config = dict(
    init_std_o=0.0,
    lr_head=0.00833,
    dataset='wikipedia_en',
)
Each number is 128 + 32 x the weight over its row's rms, rounded and kept within 0 to 255. Layers, rows and columns count from 0. The size above them is the row's rms in percent of the matrix's.

# layer 12 MLP up, 128x64, rms 0.146, rows 0-20, columns 0-63
size [100  93 103 102 101  91 106  99  96 106  97 111 104  98 113 113  96 111 109  98  90]
[[119 198 104 121 139 103 149 103  72 139  88  92 164 134 150 145  96 127 135 178 119 118 136 119 148 141 188  89 122 111  60  90 104 158 119  72 157 143 156 123 170 104 161  79  57 110 159 120 106 143 142 196 149 127 104 121  83 160 136 179 158 118 130  86]
 [141 151 137 135 116 132 126 135 126 222 125  99 151 162 110  83 141 210 119  85 126 175  95  77 142 177 156 136 105 109 136 118 113 162 149 129 154 132 106  92 153  95 144 132 171 141 111  91  79 168 172  98 147 106 193 164 119  71 106  84 131 155 149 166]
 [127 118 118 120 168 102 223 173 137 172  97 156 108 132  70 124 121 185 171  96  69 123 134  52 123 166 146 136 106 132 134 124 132 136 135 182 100 141 111 148  92 177 163 155 195  55 144 123 116 152 113 120 136 122 105  97 160 151 133 119 112 120 103 152]
 [134 196 136  91  59 150 134 136 106 121 123  99 119  98 120 142 167 142 130 122 197 130 123 145  46  67  90 120 125 101 122 135 153 113 161 131 127 189 125 116 111  79  80 146 137 146 150 124 102 114 104 143  94 154 136 120 121 140 171 177  66 111  80  56]
 [153 115 100 220 144 122 127 167 125 139 113 135 172 117  94 141 100 147 125 172 119 116 110  39  88  68 120  84 135  96 170 150 203 161 139 124 142 156 133 150 156 113 101 124  73 155 159 144 132 158 139 129 170  83 104 123 109 140 103 131 146 127 167 195]
 [169 174  99 159 100  91 133 100 114  26 142 110 119 145 135  86  74 102 171 139 159 172 138 101 132  75 115  93  99 179 133  58 175 146 147 131 118  84 162  94 134 157 150 128 156 132 159 140 146  85 156 138 137 175 146 125 133 141 147  85 115 146  77 124]
 [153  81 151  89 129 107 125 156  78 106 121 137 162 187 124 133 110 120 101 108 130 141 127  87  86  70 121 175 132 125 161  61 164 162 119 185 175 143 188 128 128 106 107 113 151  74 127  75  97 128 116  37 121 119 140  88 123 146 134 145  97 124  84 162]
 [123 108 115 113  73 182 136 113 108 130 148 126 137 116 139 111 140 165 110 202 147 120 121 157 180  92 124 140 112 106 122 160 123 155  59  71 156 112 139 133 101 155 124 121  77  88 174 127 175 130 102 101 118 158 117 130 139  17  90  80 124 161 127  77]
 [155 120 105 194 116 120 161  85  96 100 102 163 112 107 104 110 146 134 107 114 146 114 117  78 141 130 118 153 111  33 167 109 162 131 122 110 165 123 155  82  52  77  90 119 116 139 137  96 136 149 163  70 145 103 124 147 129 151  80 174 132  48 120 137]
 [110  65 141 101  81 137 105 109 167 187 167  75 143 195 161 165 179 140  93 136 132 130 112 109 150 138 156 134 110 136 156 102 199 135 135 185 147  86 118  95 159 178 117 117 158 197 142 125 139 156 160 138 127  64 145 125  78 148 127 126 116 128  83 143]
 [112  97 137 140 131 139  93 116 110 122 171 127 132 100  93 182 176 170 136 157 177 135 142 126 105 178 140 131 164 178  89 201 134 132  98 102 162 160 100  76 106 148 146  86 149  74 119 165  73 104 205 174 152 151 144 114 140 172 170 125 139 158 104 144]
 [111 113 146 100 177 100 145 133 143 109 119 123 154 112 159 103 125 207 140 126  78 189 105 116  84 123 115 132 122 178 103 154 149  98 123 102 191 150 143 167  88 171 143 138 110 112 171 148 165 118  81 105 108 153 147 209 204 121 106 126 127  77 167 146]
 [170 116 137 118 131  81 106 157  84 137 169  86  95 179  69 156 136 163 120  59 149 121 101 162 195 131 144 126 138 158 134  84 156 134 132 110 141 180 123  68 164 116 188 149 102 117 137 143  85 152 158 170 137 139 156 165 166 125  70 104 107  97 167 109]
 [144 128 124 104 145 143 129 149 150 183 142 180  82 158  81 127 141 122 108 176 164 108 131  96 133 171 136 143 148  20 192 134 106 107  95 151 152 120  88 128 121  86 128  97 146 141 137 115 125 186 137  93 130 117 165  52  96 117 127 140 165 110  74 172]
 [155 135 142 113 106 202 108  95  87 101 101 113 112  54 162  99 133 165 133 164 136 131  96 134 118 139  80 144 155  83 192 135  93 179 169 156 133 112  86 125 121  77 158 137  95 162  94  88  82  85 105 204 107 142 107 123 148 114 175 118 124 106 132 152]
 [136 136 167 132 118  97 140 133 135 110  89 108 152 192 187 145 106 122 109  96 138 152 112 104 136 109 172 114 147  65 113 199 118 162  94 145 155 144  91  63  51 110 125 121  88 101 113  79 107 109 102 108 113 173 148  71 141 114  97 146 143 179 186 146]
 [156 112 140  80 150 179 164  81 121 154 154 152 102 185 122 122 106 122 128 118  58 124 182 151 166  74 149 131 153 113 120 142 144 116 124 157  90 129 154  83  99 125 172 143 130 166  66 129 169 127 114  86 148 110 147 128 131 146  29  85 139 167  81 133]
 [122 101 103 112 109  87 120 203 124 143 133 130 133 139 149 116  72 118 136 158 149 141 110 122 149  80 153 161 137 136 216  79 151  45 108 139  99  98 149  78 141 127 108 113  97 120 112  80 130 181 200 161 153 132 114 122 186 123 137 151 179 147 109  97]
 [ 96 110 141 128  85 158 133 107 141 154 140  58 110  79  88 104  49 123 140 143  71 106 125 133 126 194 180 156 174  97 133 105 121 137  86 152 130 114 111 138  87 126 101  88 132  99 123 103  52 159 112 155  94 163 157 147 161  82 121 119  95 158  88  92]
 [179 147 121  42 121 119 193 116 116 180 143  48 163 144 139  91 136 138 166 146  78 119 138  90 128 131 113 160 159 126  78 115 141 124 176 167 112 127  96  94 107 118  62 145  97 130 189 104 178 132 146 156 145  89 147 158 132 150 169 148 109 126 130 158]
 [148 153 182 194 109 181 123 144  89  90 137 156 199 105 168 100 145  98 129 173 128 149 123 101  58 134 120 131 143 131 127 122 129  73 138 110 139 160 138 117 116 103  66 130 133  70 118 183 170 152 178  71 171 158 138  83 102 121 149 155 129 128  89 120]]